Weights of a small transformer language model.
Size: 9 layers, 1.23M parameters.
Each number is 500 + 50 x the weight over its row's rms, rounded and kept within 0 to 999. Layers, rows and columns count from 0. Numbers have three digits each. The size before them is the row's rms in percent of the matrix's.

# layer 6 attention value, 96x96, rms 0.197, rows 0-95, columns 0-47
089:515510463505473573568473425502454504470388410431463470517500501406538469490561454493540420463483473467587512480568560584521550585626442498511559
077:509525479432410530560460592543491474446518437431531639553520525472506500580569530471573549493510505481480459525437542485380568479454504546485438
087:496524420525554474455519467514482453527533470488496585529483464602478504516434502472450406647516528507566536449476507413467611474505576463455470
090:512549411518431374479513535483522509565469542524460483489549516477440408539504483470509456494436435570469507436441475418512511483461515587510503
079:577475617524469505520477513425535478527513586487488513486497475479434507505502438510492494507521475462540555542481489556390527596424515500499513
085:487437426398494538350545429500559505462468521484470524545564420573516531415478550485608553509502557461472537441469526497564518401509477515647515
080:553511419480468508486438504511455558450548536541405527508462458449554402543608541519524457486557490474463517491498471490506569468514495567492411
081:548473490526575451467566513597492493477480520601518562432526517589504490509515528456398428461512556567523480542560447550566610531456517440472608
093:469529534513601534505530501376473496503572469460507555518546589519437458544495539530503575486520563562487466576543511493503492498498433465426508
092:514552519534477409552530526428566471474479407489498521476575515512361503426436513475463515485496462568426513489537443450463610492491492596619534
090:540545515458590566478543478554479503596506377539524436484481565542494490472548475492532438514556522517545500569517494482452425469381458534489564
093:593488569508449522572413494464493519505436503503539489538432496562392479622455548477489542571474441450507525503459537476509537523502405498448496
080:433486527435372533506591490499441469525439519483517558486430528468404557478532492588557420554550518514477540537551520486453513552458502482530567
090:460568500533504598580558495439535443443520532429512476463489502511537502440519553439459523501471496521490460463537524530520492492466559536543490
090:481570517500535488549501495539496481472471525602587531502454464503481542451550504439570588436455455528481511387559558473510471608555509424557533
084:360434559471501485459549485578514512497471617478493539523488532511507473446409483527445487563568472529587446550427610491477485529501437503595504
079:578590514483468408499506598487557528502466519525554511482585484489534541499481475478534528519561546469437558580505498502540596454496404471457499
088:566476438491476499539503422564476441488449558510487540528519437472533461532506557447543431522396558583504518449452580491497542582593419416459525
091:532471527447458453408571447519542555443527530460529489594435508577448457572554493491536609410506484463427501503546524524575460469476497561452502
085:515534531430508502579456485483462563520551548500488624460481582550548472429447474418492437449463517589502530499520598584472485457396427541541453
081:487565471544459495525353532496529580498514497444498456489577536569474532568451462485516467395479513567437489489488503486473497529504555472480477
079:528478602558536538474460479543511468516464505449558538516478437559466536479442564544486483445538579443489483512417539487539525523412523496484433
088:455514504499443516550512425452539557565492435463522518468505530492492478418416556471452545483515477588412495529542541498564496437393636464398555
081:450450518499551474510510477423488465553461474504492544515474491606548360548499403545477440512591611520477533423476522518524467427374515544520501
083:520507501550489469462473498487458495436483479541590458418447531517546502563495440450489506474478548485482539489523497548510500455516554453478406
083:525468490482458476426617478390438505524416460492475454484529519514475447525479492442442420487500504592484465549522559512503557474452461484526495
089:474514512500486557502559454492493534501491502548508414498489501476556528464538518489409456429519471476446548543452485533568645544455390545530462
094:514564503542641453462490577470582537442489461313525472432474459530518532477583491499489537486464446482516394586521448518600487542473574516470482
092:444576419525541446473506379528422505543476573504525426494525547466461523484508501572555504451583483554506483364488454490487538558538536453547565
091:446542539511476450503519517438428444555549559609445608394438495483572556491451447458561547512521492475501476496502529571605499548527446493465444
080:610535475451514535471513532482469484454519503452489550548502491581423477516532448553493514509536519608513448438458486599582487554417529407533485
093:553500471527536546494491576522445524480526443442465482550557544470573401531541545504369511487440423519515517402454520476480436567500598470444507
093:542571480491518619561447469460537477481430568541491606645618505443561489470461357485521513459476449506530523484458450544493399511478458486531496
084:488520529504565466599533433566501460522542512550524505569475535412551438490447491474529403402461549410540588532515439481544417413544456477451489
087:505564516470557497493494566467504612454592476519488489463430504445521516580568453546519408415533445468540596437407633547449575443538507490493506
094:555469526427423518513432486480527494431532478449500570454449474448533517543538566482501547471533511489556400565575483575423454493569471587525435
087:439405499386354404518548528588486528521504472523520458489477483462475470482498465495561460409432519576521511439552461563397531528488523448529399
091:455557522487468447450450537455562464513405530401471506499550544497485504545563590485506513456450480552454419487514483482464575562421440476455532
083:514501502442465461564536462531452567474544477505497476472463591540557463488518501412486413446485490522552560541490524579485559484416536531464513
091:546451481456478607506568530464563361514444543514502516494497417534480439405541499532361517489363452589498507426467576498562485550520360523522545
074:487543544501547506469450512456434443549475507573443556484545520596462453557520506566531539557518538508553548592529493591543459499487507545568533
096:559539614514550491570424475494543543587494531511484570545514554614547426577479583553474498507481468498559444416557539537541492479363552575426551
086:475533586412445544459421535512508449503579493513459530514546518395520499527517526527544495466518537388536438572482481438454642582522502514569479
083:430492558500441482545538479554446492453627516529568462479584534435465470475468486484504509512422515578444463567478529485393506519446487507533406
088:568512563478484554565502493443463493419536474536585528448359482527571483498495522518530549426546495429524500565427468464469513453493556558424453
073:515562438457479503527601495516542505435567522479518472414500477457513614446477502531510406460432469511595517524577406581459573559491544487513479
083:473493547496415562469379436495485458461464531520594459524437532565476586521587481489604503613455490486400496503456497488442486493530481497524539
089:507551485526421461605510339515533620572531439490550531523391501481481446519470510491468455442548454526501476422539540446381503600476484466463514
100:513430512371579474491444596548406466445447462524479539516498507527486543474539612476434664454585523499452472558510488489411520533514496514582490
086:446554531476471553561437486467548460454557554537525461514488559517527493550434591436482468536527487598493459428580603465429552491479503517514535
088:548508512601491512427528545555439501498496504487496451404426502591509611449606477556453544477466478502369576594471471452486512507446517446559492
086:395535514537447418491422504526475565470485518481450453404517500452557513554509503540481471483573533475439427462544443463452563470528472522453428
090:507525574522454530496536514564479446392471422542539519471503404447518459459471502432467560453456616461457422444493511518461547562570496441582476
085:512494468626494584433441491585474486528517557448457459462525519583538551559487479491499416408550507519510443450429550457502567499538554507438479
081:507458450505543497484475373594388526514502448582504488487446461521504482492450482570580608505519576580492557501520542528458442522530505578385525
077:492453481512461485442554457528456452514484444477513416544517561516520497524489567468434469524529529524531493459555486446583528492585494557433513
090:481515467571426414445413543543498508447500507539492418455470547425461557444592503468542364507553465439431489515473470498381554521532504573527495
086:475488479473533475459462511446505562508471490573496474531412531455515364501472496485655477420547510487594508506475443496547474398543463513373486
082:407484456518528443468528553498465383539452534485498495483478495400487584462559520438498532458487482587530444515550449560499534599570551400503498
078:553488525524484523406505423460521571575458497490530545436568495499521474549504516546508469600455516517516612518447527449540419571488484530427507
078:434429533529472464452551455506492421527508520507443528488497452485416572451492514514585576448588562520436498556516464445469383533489488471569429
078:498515579506510488504438484424521504532511459523594476447447463481473550498574419482478418504554437444489488483481484423570490558468495475429498
074:446561518519501490505482578568472615515552434545524574498480590455495428486442533499454417461487487385421551381482429570581521555555503435462497
074:461484559496516471485538522522521461559426376523541536478449455488461530459558585439514595463355439486492525513470436540486546418529502491455543
115:545491535426433487531548476489502515480579474534528613442543508528522429503566512578522471511498472501474538499535536511574391563485510501421449
123:522523500428600369400460505424531491528416410489442508481527607523560514599485489550469557468516569532511492468484428507526454486499506590464542
125:630586467419535533545468546465506490468470430549535434470464509484468468475496497513468458434435574493471528517560496539460600536474487481498492
130:541478445544460568493565420617521482490519510460560440569410487442455485537513459511586541501399547524510556404499484432459420537476467479532421
123:555539475452483515598458500419448458539518502519542509508507461484600472467399510426420570536415447552548434498552533493422440559487401498498491
138:399469498492555505465471541465422537464470497567476528539500518542459531458450639489536532479440442477451511514462530527568492474524630536500479
114:491465443559511430488533468587484441520524466572510465532542485453490563553615489436509527401432458554476471564522441524516455532405514528531512
123:529530474531547457620517411492424560459463469592518514529459495447546420506488457528493443421555451411554501476481452483489510489487606476429504
134:507526420457478514524491478460473614487627525439424471469478462476459426461455521544531540521482447569585531521541525500450453556531500582521557
129:470530527521479527507545429484458453552398508538512527474510466366495514521530470522531629419549481474517476537560567566481470525444465519491518
112:558554514490520470514541430476484547479514491545534553398474473603441468454405431525518481410471486525532491587485557415636461424490554468472492
130:537605464605526469482507551489554501538554502542519418491529555531393451367585486503422456544466494521501485435513518492435510465534525483445503
119:535467512530513533552511460559478446508513572578503443486526547532472568433486456474594509535465462448506618483556489508398462481475527407489565
137:487449563456502535440564520504533506544496517571545476443526449442422555442535521512542404483497526408590497501495401609481382555508535510523452
112:463529509515491499528510408505496429464476487487514485442610419519489553545446559528618434567573557446481473452412591515397564563421508465488466
113:460508527658563534454475485456475496522455497497529600436452563522472530529533514485481534582497551479419490586571462564445503461436407549462485
123:369437456575545464537555492445480448511427457539526391558447540526440468448547465493427479511514503545593496452471552458491505551421514514387503
129:503482430487462420536452556493512450519456425475582538475498535492518378492435422471558467552423430587485497468521469509475482598522483409531480
133:566491462453460448549534528470531434493504573527571570529362400604489412608522607439484502429499471530495572435480567473454610484428479508488512
123:576466496521427528430540500391467472502582546477402453475492471429568528488510407462422505468483457516518514498490557478583592498465496525483531
131:548517542521505571510521474507509442514496544585537476462542439485566528472523553455453474487517572562500500409423471477516496523487449512435563
120:540463518481393517525494548454416498520478528494471487558486463561456579467531551535481407454484451472454490530450526476549581486506466527582465
119:476447538488472510490485460446583495558537526393494680459422477425494527539411565525531494553528555530475430492571521531501534462506548462539571
129:506489539431494424539510530478538522574550543481496498464475527402539562551389560519570533482472437514508470543559536373432450527462475492499543
123:486437438545442413495568487483498496577569564520513584503500514478475535396425447515540466519515475517517535575382489488479455580459469511536427
118:563498564479443489544527486469525497493467436606535461554425527571447522513439582598421495612540464478472494562452619454481490431489451579461503
122:582513472531437500445447472550535560460517540594486484514420567479474496558513502452462430463491514457439486503555503493627586471494446534433515
112:532481469484477492490491503458504481463549524498476448482472512540540474545475458493460423407483434500470544472591366415559384474479397497529518
117:399487457517567483463386438545496464521557392499520518459491374480538511524480472411475493492606499558536560566411533488434438459563492474455476
127:518493529536514416508517556613485475492519499457478572502408538511557528537433416494478513471478411532481506523552361495421413572479437553476483
122:566426518491416461503530530478442564426480447453479431556519528441496452656458455458578494473548549614537460387506517500489492515479435470500437
125:496402442431468560513511599539592493470530504467588514493498517465525469604458453523474416419493492521492459435426539542554502539412459474461548